Weights of a small transformer language model.
Size: 15 layers, width 128, 2 heads of 64, MLP 640 GELU, vocabulary 567, 5.63M parameters.
Architecture: RMSNorm before each block, no biases in attention or MLP, embeddings untied during training, normalized queries and keys, attention and MLP in parallel, local attention windows, value embeddings, hashed n-gram embeddings, a smear gate, skips across layers.
Training: 157M tokens, 4795 steps.
Each number is 500 + 25 x the weight over its row's rms, rounded and kept within 0 to 999. Layers, rows and columns count from 0. Numbers have three digits each. The size before them is the row's rms in percent of the matrix's.

# layer 5 MLP down (transposed), 640x128, rms 0.171, rows 549-639, columns 64-127
097:521510498507514511488526499505459491503502490513499519441459506496520528512548548475494479521461464541533517484489533490480483505537505484492510509517448484518486517531481525487531513465521527
088:503475542540490497503520458552508485508516514524516458494475506491465546526496510496514522494504549512457512481478549510511493509496534481516479493469500504489476500513504501512537507516515486
114:498518499497524504450507503472511480503530469490484506501500512492505464481487526508478535457480466483514532479470470519489504524494473517487489486507505524492525530570474561463509486526521441
086:542527513528493510520478521510531523490485525532476509546463488521496531495484539496570495490522527508495476538515516506528479501507534519549490550490511490495500489504507493517436544472486492
100:488499477506501539487532494490520466525497557479500502497542531490481521516513488483516490508481486455505530485517567465535535536506480491475523527507499444498467515522489472482489552499533511
108:521517526532507532488444494502499511495511525532454531509507487508486471453482499478495520483510500533472517499490520484544462496498514571482492501479508461490508488502509522543482520515535469
092:482532492507475466434504509524499491473507445518500485487459501446477506477496518530540498503480488491522511467478557514470503546458490473495550521476519483487523518521497495446512515536465511
100:508474490491526532548482476498476513505514503547451498492525498505554524518502483517462522479471497513507515464575466492491501484459532525513496524484517507501495517525544519518483518491521478
108:526538513565475517522523473462459477479526497487470513568455511512522487547504475490517483502491476498536482463542518467504526501482529483491466523479503506480498515491512466519464493478481483
095:490522495490517516527497516474490502534522497537495512459484542469455532510454484483536491507480516560474483525431476469484490517477453494511527473472463490532517550536495517491534491530489505
094:452495542468520483502519524437521496495536494526487510520489567496528486530532508537547475498509475489490487513516552524525481494510517472486485483524524512531500529480494486453485531517498487
106:536524483515484479456511501507524462491515496509497522521494507541503541497473482456481502489486447478511476506512484462511495516512462486475490496492516534516497517530513530489519458507463518
114:491488482506515511532512523481480540491493541520514506473527493505509477505494486535427506513525532488479493500477508537475498492536565462518507486493517504517487450418501547540503492474474529
087:472468504509532529500479504480473516498505465496551500533507518459488505523492457516506484509463461503497521496517517469530533514538500486480493519507487526522514531491526509461525504522513537
087:504499499438448495506463473493504466425526502521486503478504498486503506517468528520512512489504530521481547525529523473498520535562533540505515528492485517522451501519503520515468491525491507
089:441464497480491450459531457529513499498532498556494463477466492534531505505459486506517513502461535513497505528464499494494460516467519512515521513495523501531508508526500458578476521470526503
094:534539517454499507533517518474512552469517430527532474480491509482527478494501499495491515538555505476502532538537477499453496492511497474512497487497498494476501549448525526498493475469502505
082:494545527479501511487475472491509476515474498477498464497497503494525504558480519465510510531499463515501511491488529469476515500498504498577480460500479499465475472520494515552505520500527480
102:483489555483505463435486514493483468545475520513512524547473541493525443511505499513495472464503486486493520472494493526526516522542495521486505526502490547486560484500474541507494491489502498
097:517499512490493529486518528522514549551509462499486540497521473537504472548479484520512476495513486519438551482478506526526505511464488506494493500510544493523465498495483501459489496505479493
102:455528505505517488537476521495540491498504491512481537479479482465532469525557491475487498483472514464536494481485485455494513513496444498463550476508502488474518507476484478543533521548503478
092:459488533516508493477520515546518467527486487517488485481490478510481479523519476476501412524512519518503456521526473462501515453506500518477551477507498527512503472508479543521494540460507504
077:518507481504510511514489520507551529505502504486511497517490499505447485505466531494495486511533507469484496489510523508528479519476525448511541498417528490494471508498537430498536506495539513
092:464495521478505507497518491474497470513497468479476538463489483559508519499499524452513528482509495467500543502479503562506511520496483450528484473504499523450489548497471484524495499471477510
116:520482517469471520537527477497536510496502524490470477504496523505536455516495478519511517497520511531517500470505553494488451504492496478493500490559518545505512516468498510500468488492502461
100:468507487488489482509505552539496477447531488514480533518478540437516492526529521498483450508522507501482515473501485514499516542456469499507514556495533504501474515522544472536520485492499529
112:545539468520504513495448487485488509445488493548505507491503506472558531480467541498494510518528469487558475513502519483423521530469502552486497520456544476530490513506476540490456506506549513
083:516494497478514543557503536503512545504444477505509530501545486481489506478522495489474501456501523517506464483514513493427471428494509491520497502486539490515464510520518508527506530496483512
109:524528522480489481464520560440486517463490487509485477513519520507498482476518531497510496498505465511470541510520497497549498543508532502553478460488510477500507508470488511534477462492539553
111:484466501521480461548446496498522462533515566514482519497484508510481474510496524533507510498477488503451505522489488484496521514497470521497494506460515505484504445510469490503553508487545448
104:505528486474499526533517497491561502534523498518547451479485515509477489512502522476505503532494494506505507515513552444504484512539448551479526447482507505498534548506473472478542497488500474
115:490505505514465551501510460490483520486472543489480464491466528500507466487479487511469493476480555525459514433552484478529453530511498552511496494544490473534495491463479508487500514521503520
093:470516453524494512483501468458514515498582508466521529506517520486539499439515524495433515524540446494500525508524506481484526479542485507540514544505490542549475500533524521519504455485495530
091:515482523505511504539486496532433463511493475532512469533519518484485490508487521522504506502487509478450513521502514471432508525508499520491492484509498460491492510471487497506499477457486500
108:507507449501521507529524506498481521489498471527529463503490524564510487443530531502560482493513469486471501498495512510524528515496537442496482514501528492473531526478519513461537553476505499
085:480494498532510490496458525474543512467438534522489494513474512491505521469484502497509486510509506507495478495464538522533496467483537507496514528522554511454494441519500496512520465517499517
099:527487504482509458507512515471452532492477534540504510496480506513533511521497529501539488466498485552490552493525538516455496453451493509480486497555498469538473514529456488460507524489479497
099:502492452452531504513513542505494507481540486473518477448511492515468513500512494503500468477529508474468503496511529484506524481474495419505525550499503499515480451494520479495497557468496519
096:533511483497507533491479518506499460485475489506455529497489476492520519512457473537539443505512482475459526485461514495486498512483487495502510487452492527482455473503509542479492497502518518
115:478523494475549538506526537511561506523525478514483516495452468492533533508488498491493493564498444502535511498587488482470479496532510495474450477516496524528493501497490539460520482508520505
093:533499523525528466479517511494537471471473480513483484466518509496499519496482487490537451519494467509498521502506408516490531494487479493496500503491481524530486475518458503542508512521484508
081:485523485463474529492520486497470491485487503483496481528523492483457506490478513502493540479453523516485516525505526486467444539527518544509488524508528492521510465483551489494452519490526551
080:493495463499497529520490517486486508489490516500490497495523493509508486456497520503495476505541531453487546467457542515487488493449484493485529469471535518511499476522522505527511482519522502
092:469474492485469517504507547486507503526507488516521499471470483471469484499459504496519525478487510440504441509473507520544504498507463508477523517484484467464501427490488507506503453493536533
090:526453539522488511479473523530496522557494520543508525523498514474467517494512481494505464502463492558534465487500484482495517488478502512503545476519566510488479520548501540471503497506490514
097:510505505498489484526511446515489514536505465517500523504513482473495513497487512510475506513514496516530512582526477483501520456484524473501507430506496469516447512545516518514469520455507492
097:490503508517479499483496526463537499460511500514541461510489504505512519530501533472474508482544463545526504497501491504493531489543488537490522485507497505503503500521514500480553491492505491
089:484520538538462549453504527482520539484492491516447504475546523541499459503494529555536485459510477477507510456492501466515490481505480504515509514506486526505469536506533500499517504456509566
103:508511518513495503537471516504524514496478509499474513477526461535496488485480521506510515488498516482498518470490528540497541471495493531454539505469560461486491455485492544532534495473517476
103:486473490506531494509528499504538479461533487500515519535540534528498466487511510548556490471516443509539532517522487493509465540468508486535503500536548499490490508482464493480462490496491493
091:498474496515533500521482495511499504469518455466467464477466460556471487522489529496534489505521489515472539523506490551518513472518535468465445514507465467497467474490503465503479546477537484
093:518493497494523522482483507550431526505504483518507503507493522503494569511512493507521495546489521511484523497477522496478517474482495503525500533467533442519470493485506443537502550484499510
100:439539499514516515461520539509509540445532491515500504499462511472467511508478473461527503519528525459484477498506457501533459469489563488527515510517487506483467518535516510549477495480527482
098:471523483481478485477533511531481484521526504515498466483521492450520550487500497488463486529486469493504494506530497454482496497481530518460514544520456475522539482480484462508448537460525515
117:506481517512496501451507509497507494549504479497511491513505510471488495534504484479524480537514507553491467500490499481486492550531498496475456476521527480478504499524534544538523496458464485
094:501447492552514470519477503530496510489506486516472516503507508487482495544502482501488501484471544494493517498487476479488532514536478500461506514512496485521522499490478485482502524515486513
088:527494530506458526498477510485499521494492473505514448504503478477510494536505470561473460481502504507487508497517507466514491493510502544503529531522516523451511489442486497508464466477499482
099:558525476492516523503464534487485490523496503512499511502510549470515518501458505487535485496418499528503495516474528488505501552492526500506491478446491479514538489472506506500522498499526492
095:488518496525453462502509495481540477526498436526499508518504483516502468550508526506517469504507467511520495530486531509470520506501520476457481545500453482483469537495459558470521516469529513
108:464469457523488520497515526467513510521528480478518491529504501519479495521508563480539478530522513499508487485543498463513509504486524520482492496533467499466544528524503460528499531455501479
102:513514523529508490495523503469512498503493496528493449532487466473491506503492470524469522466470532485461551528499536535518483512568482453493463494508494492464478530533555472532524530473484509
102:502488534522528531478477476522490472496546504515487470560500513499524486514491467477483508499522515499497490494427481480488492501506541499493526513519459485500472497495488455487514528571497507
111:458518458527499441493490474494532471479504517516485502503497553510517516506532517475520494491498521519472520488524517501542481520526530501501529501521490507498462497509473489497481538487491504
095:490448518556536486541507535532513481509476521516503507511464448491532507501524473518511428474459551493443499511504508502516515489498532524501552473478473480473540540477436486499506522495509546
113:510508485486494489510526464476500550473501471472508518486465503498494486507464482522546467520509525465498484489483468514559466463492553480496521511492518511460484530463493492494456469513520504
085:431515523488504508494517502494499493471487422470473554468549491457485527537523481482527484490475480509520496531508485510507528497473509487486513460521466508491528473469457492512478507511478518
102:481530485480483491452485487493498507501478532495515523498505519515476510464519501480496539523551495516514493525508517511465521491514461515505537495487525488538498534498481518488465567527493499
102:474455507483500523506500507514486465500523507510506476486478500551512512537500521525506490532509485496499516473471508505554498501469472460488499535500476507440532578505480489566495475504492501
081:498526497502478480495494482555456482510485537493491553486477531499477493511511502516502515470486494552433475472523514486489448480502509468513475510501501487531509530520501502484522475492479520
099:489481546491498497532459567476478507458490505476460462479507450508495478502479521508528475500532502548470488484442493471510481506530521546491499471515491485466526518522489468511515502501484499
099:535534502485520488480499522494506523516505491481501501516530529508539494519492506456499494464496440486512517495553506489511498532500565500484455505507510517530535487479479440545521516514510540
099:507493505486508472522444503549493513503512444478456519499509511449502500519487472505480467516544518461533469492486518470513517503513452509542523465496474495456500531521510480504503511534516491
115:474514505516550482497518541484467509495494492507520513528551477523489497567512490502486489539521512447482497513517555448472493473448504475478517573505505468489505549480536482559472486489491499
092:506494497498520509510492498465503534495485512551517506507489459517454489449491469487540500427505537471501524512558477477476488476522495518521526517506457527460464484524486456475503545479513489
105:477506493517532487493506501480484457493478503467510522518474507493519516481541507535505496537443478523486503513511502496511508519493491505495534537511464495490502501546469552530538494460499490
125:482513460528507474439501496461520482575502496528460515515505497491474502533521530474509501473524513491516484518512486508486486502503526491497495529512499498482565443501482555497499525514524486
098:473523498513505512486544511487492518459468463503521455532471476510521523455542517471536474451511510516478483456498509532507504529508479498492485527464520494501472502501510462507490484530475480
088:550458548446511529526482479504488495460505479537531507512512514508488490474507480473510485502483510499477481506533483497550496497467492527484464503543477514535536489520504499531489468502444493
092:489491516479506488434505492524494516507512529515537501480485500483525452498491474501487487546475536487505515465503519443516532477485460543492511512488481535477518508539539487495531537519527476
090:439506499478527475513543530477500506504523499496534452512437491496483516469473477506504494454489486514494511467501533513519521524494500495536507523486467517499524447490529438515525490503509483
092:520542551488470517486517502486487525481476493507485501502526521519487489492497508516493534489485554528483542531493495490481540488478506477476499503503446524483481456514505448484461492504503478
084:498482511523515491452555552494528499501479511524507497550485523503507494531485537473514483531512480515515490547485490519489477523505495472472462497457485516481488513534538501444544482522516490
106:494488517471450439517505487547529508522534489511537467486501542526493498498490498492553508470497489514534457524555513512481487516525530512522494476525501522470518501505500508497464501489562451
100:496513541527465493480470509521506509448509488532466474490496503524526502481468529443547452472476503476487487496485524556478510478487510521492540493475495507527483504521490525516475534519494510
116:541514522543501551448470500488501491501490502522536521515474508537515498488474515507501514496485485505504521490487487469468463501451509531558484481479493524493524493450519548516491495533492484
097:506494497489489473538500469517500520495526482515511470443483450510496502508492508529558531519513503504474515505493514445499480465489533498492456528497504503521489527491536463541505533453522455
113:485532498433480490468485475487459526483502545540511508467471541467526500488469505523493516527493501497488526481520570484467456481502509525488496477478524519555533497464490507489496477511445500
098:531468531478483488526481495505513539464519499496493520486503486561474497542482503493526506506507539535485472509501525470491497502547494507517526535461498481514457482495543498480488558475499465
095:519508524446505533462457523515501497467505466538492464517498541546518532518480522494491497480522489468485513497503542497522525506458518500529505487525477473435522502487508520509463503484549483
095:509497487504540538491551488445524479485480490539532492483476507497480499521516511497472512529518510496512470461503530490487473479512522505466507515474488464482501518518521520527549514517533483
089:529496522475554533500512498485475513489482488545520522506494500510494541469495449513524501503468506499548494462482507456530471535488519472483485507516538425504473498539482499515514476504525507
# layer 5 MLP up, 640x128, rms 0.177, rows 550-639, columns 64-127
095:482495484525487450481499482490495493494534491478510501514538471494492504474519494548513534459521495478532498509499474456526516489450499519467561487553521518511536475464504490488474528464480456
105:573486523503470524488487512506550568554539511464557500494523461493487509477516515502501523493484489518519469514496470504495509476522501460500484495461480502529521469470509481474498499507488474
091:505440481468503515556485512516479510515541514520537490514498505499445489545463464519456516491541502515544460508518488525482539488517476448482483469485459500468520489509512488485519482574490512
101:527504508518498521539493496518495503535470488534544477540473459484484525434509481500469475465512492479501501542505488534500491483464458472493467459515478528481518521421542483459510529502509503
114:508490483481466506497501478513549447517496555548496516503494476475529485500503493514508495508504483511492512493474495528495505502517472520430481518508482473514538490479522499488506509510485466
097:515476481481455482456483494498519452483524521459508530545524521516475475508480470506527506505491511482493491477516448496501545487501499514486528490511516503523497513507454478488514527528444526
092:485541485501459476473512518536483528466522500532498532508475495479490507563508501454455510552500481495482522458462533494466478517485490489455517465541479460467524514501491534554517491479480484
106:500474472471504498493513495470483538497446507456492561502494496490511500492456478495487544504507482505548532514483493524456487506475489430504480500490519519512521550469486460512493520474437465
092:549529513527451472524544498477503467482485491482509526481470511500463495506522489497494447521485509524507505464445490499507509498499498529509486464536493464487513507519527533472526504480450503
094:500524463528468512512473496491507467516462489481460461486536488481484504495494521491487497523509520523533522445500473540487519474504480492480464502527531463543491501529546543511496488520478508
104:486523509488510529521494516515546512510493488522523546470490435487502532510507482531444537524480454532497466504526509553507459528466475505460486466467500481522490503539499481461529494522533489
105:450520519522490505521517465489460501522511517457531495525482490487555526540526518482531511520533468483537508493489502536489527495455512496492521477470494474523521518478512499469505528508464514
087:517525486539474476508507451517490469540501501544504513520491472513508490492531551511511506496514536497510493512496484529507508507454431484514451477495478467502476513499495476522455513444496518
093:492510484508510520527528515505519532523507575484532526506477551474453505502538463512460464456474451493540503442465506507494487467515528471480477516504492477545492496479561505519505495491474493
094:510539498540465493470475501543515533522505476488506501518547484489533512493548480509507494542542536508451513515487483522538475511464477484521539524476508515469516532499547465506483506511451507
102:544512458515481462536508483495516500519519495484469517505531519470498548492518463496514506476471453442481525481501470527519497500503518479501517476507438464477507524461477536515508507452485520
088:500524494478497526495500431480530550475520534488491536520523457516524478457502505483520525486477481499460477560488495518467502493483522497484488461529495523526505528540470506523473470487483483
101:504482525472514502516548510488508485515481573463537523528505507524470456473484467486528520514479477511462497493477470513510531500501471506460512494524495477455552482503500521510529501506503516
099:509546548495466518491515534467505507510499504502485512495472507515524480517491529500518496539501448446505516492471537527511491492482486466501499493543519471514479471499469486446452499497463478
103:519453461506507478517467464504506493566478485526523506502509476519515468520514522477509465482528434462483504504489512501517537475449460503506505497529511472529497473510517505447524478533512506
099:494488481529476535485523476469544460490548481489501499525486445510493450510541520502457533462520510509510496516548543516480466500496488507474500493484507445537496513470529475496518498487490464
088:517465536512446474518544448522508485509523491459497479528498516443494555481525475475491550485499484541543488517483458536510494480494454496519545508514497509474519458453454491488441525535469508
098:493485486469483510514468473468512467518503489494488497502488472493464541499468481478509488508466489504550509544501445483484544485516476498486468457495507532504517515503530477460480477512474508
104:498475521452451502484529486529533472480496470496509522488516479474518512544514496518476450483509476502474464481518519536452460489499514497475480490510455531539482580453522503497493473483493480
102:537531488510531461490452473483520486552450505489476488440473498502490521509490478502472530489468481484545492494485498494440508447490492518493490487519461476509557492501488494526464466556520489
107:507495476492473509530482475472521489475510496563511490488523527429522524514519511522510487479535499462499509521489532531475455458517503507501501508542475521517508493530520547513478477527476525
097:464546498512524541520552517443515447534497554499508485485464485504517512479502505525507513524511519479526492494498504527500525522501483470475476468549493495506554499491522508507475496517491473
109:533498522519488506534510548529506487488436542474519497507472497445438454525520495489451463472505485511517521505489462544471497526502486478506500446478522503517521467479521545479496485519505479
105:487530512473452519492495496492487440506486548484454452516505528475505469496485438490494479470550562491521475470493449489473529499503529503458484530474493506500514512475501519485572511530456487
099:526490470468502530500518502534521510515509486507481489520455525473506486528477495514514520518488475425501488549455481484459498548486476532506504457539499514479497493485499471408494471484494477
112:527512525458509541494491495452523495544554509485520497500451498472496516504514487527429480482509538489484497495515509493497498512486479465477480530509500491534497542492535560537520473502471442
097:501514546465471540506500492508496565527473516515491505478463515480517515448503507475503509461503513471480510524475498531503528492525529478521462482487552493513503480473483488512477513510470487
096:477491477487486506479511505465528548496484494484522533513522453507511494485547515509527500516541466523535465500518492503510494463500516516490533526516498534488511553497540557507517515475508483
110:514502511539534514485519480490498462562513481484457533503515474517498498485490500482506502494483494535506493565519509495493519515479447485463482508505455503486541536498518541505566486504485500
094:483481506481488476513493468493466500526508480466474567521535493480523524485512483532513519524515528487537491489515511506471505523493470496486473502510514465476522502549473511489525516532527510
099:499487496480527506504528539520519503499493533505501483503486499472487510509474480515466534496459531500557514493417465496549501478458488447454534491505527447515470489529547486483506486492484508
103:529529449515491450454509434495514538499537544483499463475481514496507525498514479484519486497571509463484529478471482496487509479501514478484514483528545488488491493507490520513458538502498499
101:500478525482501517496487485467533521565481479481493506496501496462487468533448462490466491481530489511505487486449504545515532518494493490480515517467495522475495500495529467416463461514497540
105:531498470503511515540505454503518456541493493532516501555546484462498477491456467468505472518457499478512481454491484478493486541488509498487484457526498494500526499510514464541508455505478484
096:491516501504520536507509487483507493488486516486474538561506501503516459490568512542468527506527516510509483526503558529517459473471461492491470482543456477503526492514467508472501564465490521
093:496503473490511456520523500487500440511473511512516494504484501490514489490451504510488539551498513519496446495456479533508475529473508501495510504510495468524476530472483461453461485507513471
087:546476537496536498500436516504526493499517537542505522507433517492486493525479498468508493483508458532491507534496443488516465498517507482500470524510504486547541499484450478496490515526461505
094:471494512499487496525496482516481518545486494490552507543499503495506503505485495489506517523469525522452464550517522464497477475524457490509510503452473476498483530537480510508473460508531487
096:500575471493505520480505490478502455479508561532520485491512503538548503497462497521459521514533507485475485457491534529514480468499550465450482477480543444506502498482514538504478500505474493
100:481518504517508518467468465497519493503515514483490535537493512503467475527494485502418492447490532519495509475516530496484539477535534512475501508493497486465535504498532540504547487514473518
097:539499517510481487508513482531491499497503523474518496493494484516522471530485474483493497505544468469541535509505518504505499481516517482530486469556515471435480498505506448470546472489444515
102:527523471510477537492479455505494479518475519516525502511529490486504494485530494469447508472515465497506498455478502510499502528475478500503511490528530509500521502482490494488456511462481525
107:538499537487456539481490505527481495488528533512476548488516448459476473482462459515527494474491455497527507523450478489491477504444471522479467490541508464507534508484508519460497506494513479
103:488507442512486485508481489465510484538490483461521520478497504470474503509484527482502486519510507471502542495483509513461543478513486481502442462454526508500503512489517543535504472496510493
094:487485500477535488479504488504529489506522555465490538518498490512476462492547489513442503468546516502523456489485475540529500465467530515473512461515520465507523483491469465493505494523485504
089:524510517525462521500526509457530462515477474492490548464521488475513464524467475485519515459546513517507462516490496507503536539496492501514469459511466542518515484555535573491506518491505470
101:502528514516473476481539502530556446543520541463519512503522466527468519549523515509496526483490494478534475501492507513488469529514495462484531502522513459493531494503487524476538493492499522
101:495493456516492492554516480515517526457490500481505497527520460517521471540466507504480514466492460471477460481453491520518468508500466532495470497497500446462542479478479447457484502507511523
108:511469497506467511491476460501508501511531493516501503513496434472494484497481488488489509506495498496510427505487542565433486484512492528460479525532513514505503532511508537535502538485442491
100:513542520471507507499495485478508513516507522470558469469467490505542491490501486511508495474522469482484503477505520508498468463470500481505551525476531515485512496507512521521515463510526467
091:503531499554474480509497534511521471493516541506505536502474489516516544480451540483517544507475517466530511485494502494493499513498511451454467464406511506507487519557480481512481519531506520
099:484537507478517476522519472517520491505529477455495498509531494481510483500496519570511479518510487473462500483507427523497500498530539519486513491483501469497499495506532504471521443506488494
103:506517472510523485514505498555502500510524494531509509503509484474464513520478474515493515476527504478496470562484531589468502489503486508488480480541497492475476520524565496488565456499507505
109:540471432533512510503463443477520500500508506469565496528545462472478498450516518489506491549543528490545458513514487467494525484467481502506495471490489461485542522512490493513500488497494495
097:497541477522514521498491511541507500500523482499488529488474523475506485456458462534457534556519472507525471481537460536531501535491473449490543488507498524460503501501533457469496466489488482
101:526527493498455494462478476460507494578553468531542503524468444480490516491478489506481516524522516473482495509455498553463525437541514521492535518498532536521495486493493487499438496528455481
104:517489550504485514512460511527505480503495524500549480497453461443522509503500521489494484460503565470469492527472499518496509519484514454499486494491540522498486531475503500507502494520494441
100:516501523527487453504485505480473436508480506531508494526491433464491550521532499490496443518522510499505479504510509524470463529476491504491523539524507420515545529490512491496521466475424491
104:499495543525536534504511496482513482514530525485526475503495502494512539532504478525535496468527449479523503515508450526523468497496455508474543498492483457552514508515537473475531473535521505
092:499510502487494487480465487513536435516508520480472522507522490499499510556451480520475541510515474499480454495532475502503523513489507495528487503512484476509466499472491514522502518487470495
102:460509531452498501467477482503487453511500532495511532475530528461474488495474455495502502522516491496505490506499504514447515475516504482491511475492476474457520508506554557507518494553487486
100:497473497504485488476501454509510495540518524550502479504474522517498534515525525506507483534537525506463477493474511507533519514505514516439497484546484467464530524509515522498527456474507504
098:487527512444499475505529511474532462476514492473577481504485488503500534535541485480451508492519523472550483463493545541493487480475517490494480469497501523505518490513540486517461485504516484
104:486543504514477523502487482528560529505511473449499494495523513514502496498499460462520492514518485501507511494495514511516466459457498500499508495487500501475454488482547473502542475524473510
104:490475544483538525554499518518537504489489516490509509464503496457528474498496487489496493530479549448534511540503532530484500536467480479497441465464499507490505500496531478507498506475483499
098:484484541517505487496486445521491496544442483495521511518448518466536454510503479468467495514521467473480460500482511505500525467513529511502526498492477517464475509510509484487531509500532494
106:569506501515430536515486495526489541482448558509520487502466498519501527477509513452509532487491535520488473547484508521504485485461498488516449488530477490429497505483492508466480478550484455
094:457528510502494486478502499525489479491514502467485519522471495452530500480492522494444527554506539503518472494441479502505546517490477459468442491511516503511554504469496540495512476513470394
100:507499552528472546561489459475489522524501502508470483506525525523482473515510516531434502479503531525528494443482498508493466515539507494488509444509469473467523507492490503517518521489502488
108:543497457516466467538503474482495563531479542504490494519515469450491477505509469476488484492522522475482473493512482526475503513532510450498504478527480499499517529522505538507524497502532496
098:493487484505488512513498503514522527514507532498508561516545540496486538512477465540416556512485529520518505494505506513490522500513505514469552480538489485492555521512478486465513505486531485
097:466494468511527512528551474465507498590509496493519492480444498508546524502497521502499517518511541504479486455460499485491478488431505477503476456459544523517494525498522481482517506503517478
092:494493464510473520443554504464520506516527488473538462501514545508478546508485498475477483503531432518490491516457494522514509507486453498495530486515470504543500530546544515462475507495496501
092:508491452500494508493528508515472477560504489499484477509511513469526485481487547461477493548563534486524527492502477490494456488481500488511541523509498508476445560536517514508471466520488497
087:487509438506512529545459515458506485535514493524528514490466499487460550536499483488472488547489508481495498480499500475492460481512500477467524522511505543512489434493504502477516499505513520
096:488489483495505480542488529455472474508480500540514481455527488504507477470481503482427525488547496503526468418519486483510542531490496474519526480524488448514520526544466499504464499502469509
102:497502474462469471471485511474515542503496515504540491493516467487519509501518529474496539484476512503520480518500435491497455484548471506479540503514532517507524512423488529469513495536427502
100:502476515515484507488504507489517491526533536492537548542525529521476510523496543472487473532518487518509466502507487484522500509510552514483500438481485495519508496510486503516573500510506470
108:525505520479516502482487448484560482493480546485545512541518479496482486512528480527476492546538456514486487503478431493497509496488496546506478534462504513559471544505551515473485495509493508
097:489529468488496515505477493513501520496441543477487511462468550491485483538494457505504519503520514498523476462469464543554514510479459487482502464508491484536563497533478478488523540488490487
105:504531468436484487461523520504504531500453516494488484492457508488473507507499508528445479514514463492465471464460517542472469470505516510478492431523531471507526516478504515491515471513493498
096:486495523480472511536515475498573471507496483454521502532511498514485513486528473525485491490540527473482485544516472483502529512508490514507539477528466485499501503463537535465461491514473485
097:463500495497510497503488521523474510532502496488478492523475498527434535525485503500480521541524475471507504472439516520514483533515490500488479470462511472534484502505534510456448483507472501
102:478490466463532479500481500547496482499507480478464511455510519497503489483488506492473541540489473507531539541491521546493518533517471468495516420541495526494475511496520443464535519490483468
090:485488475489518476499499475494474481535544466526515489424495481485519482504491502459437462518518512465486498481499473489500538517509564477493482522509483493491457509570562509493499510529494514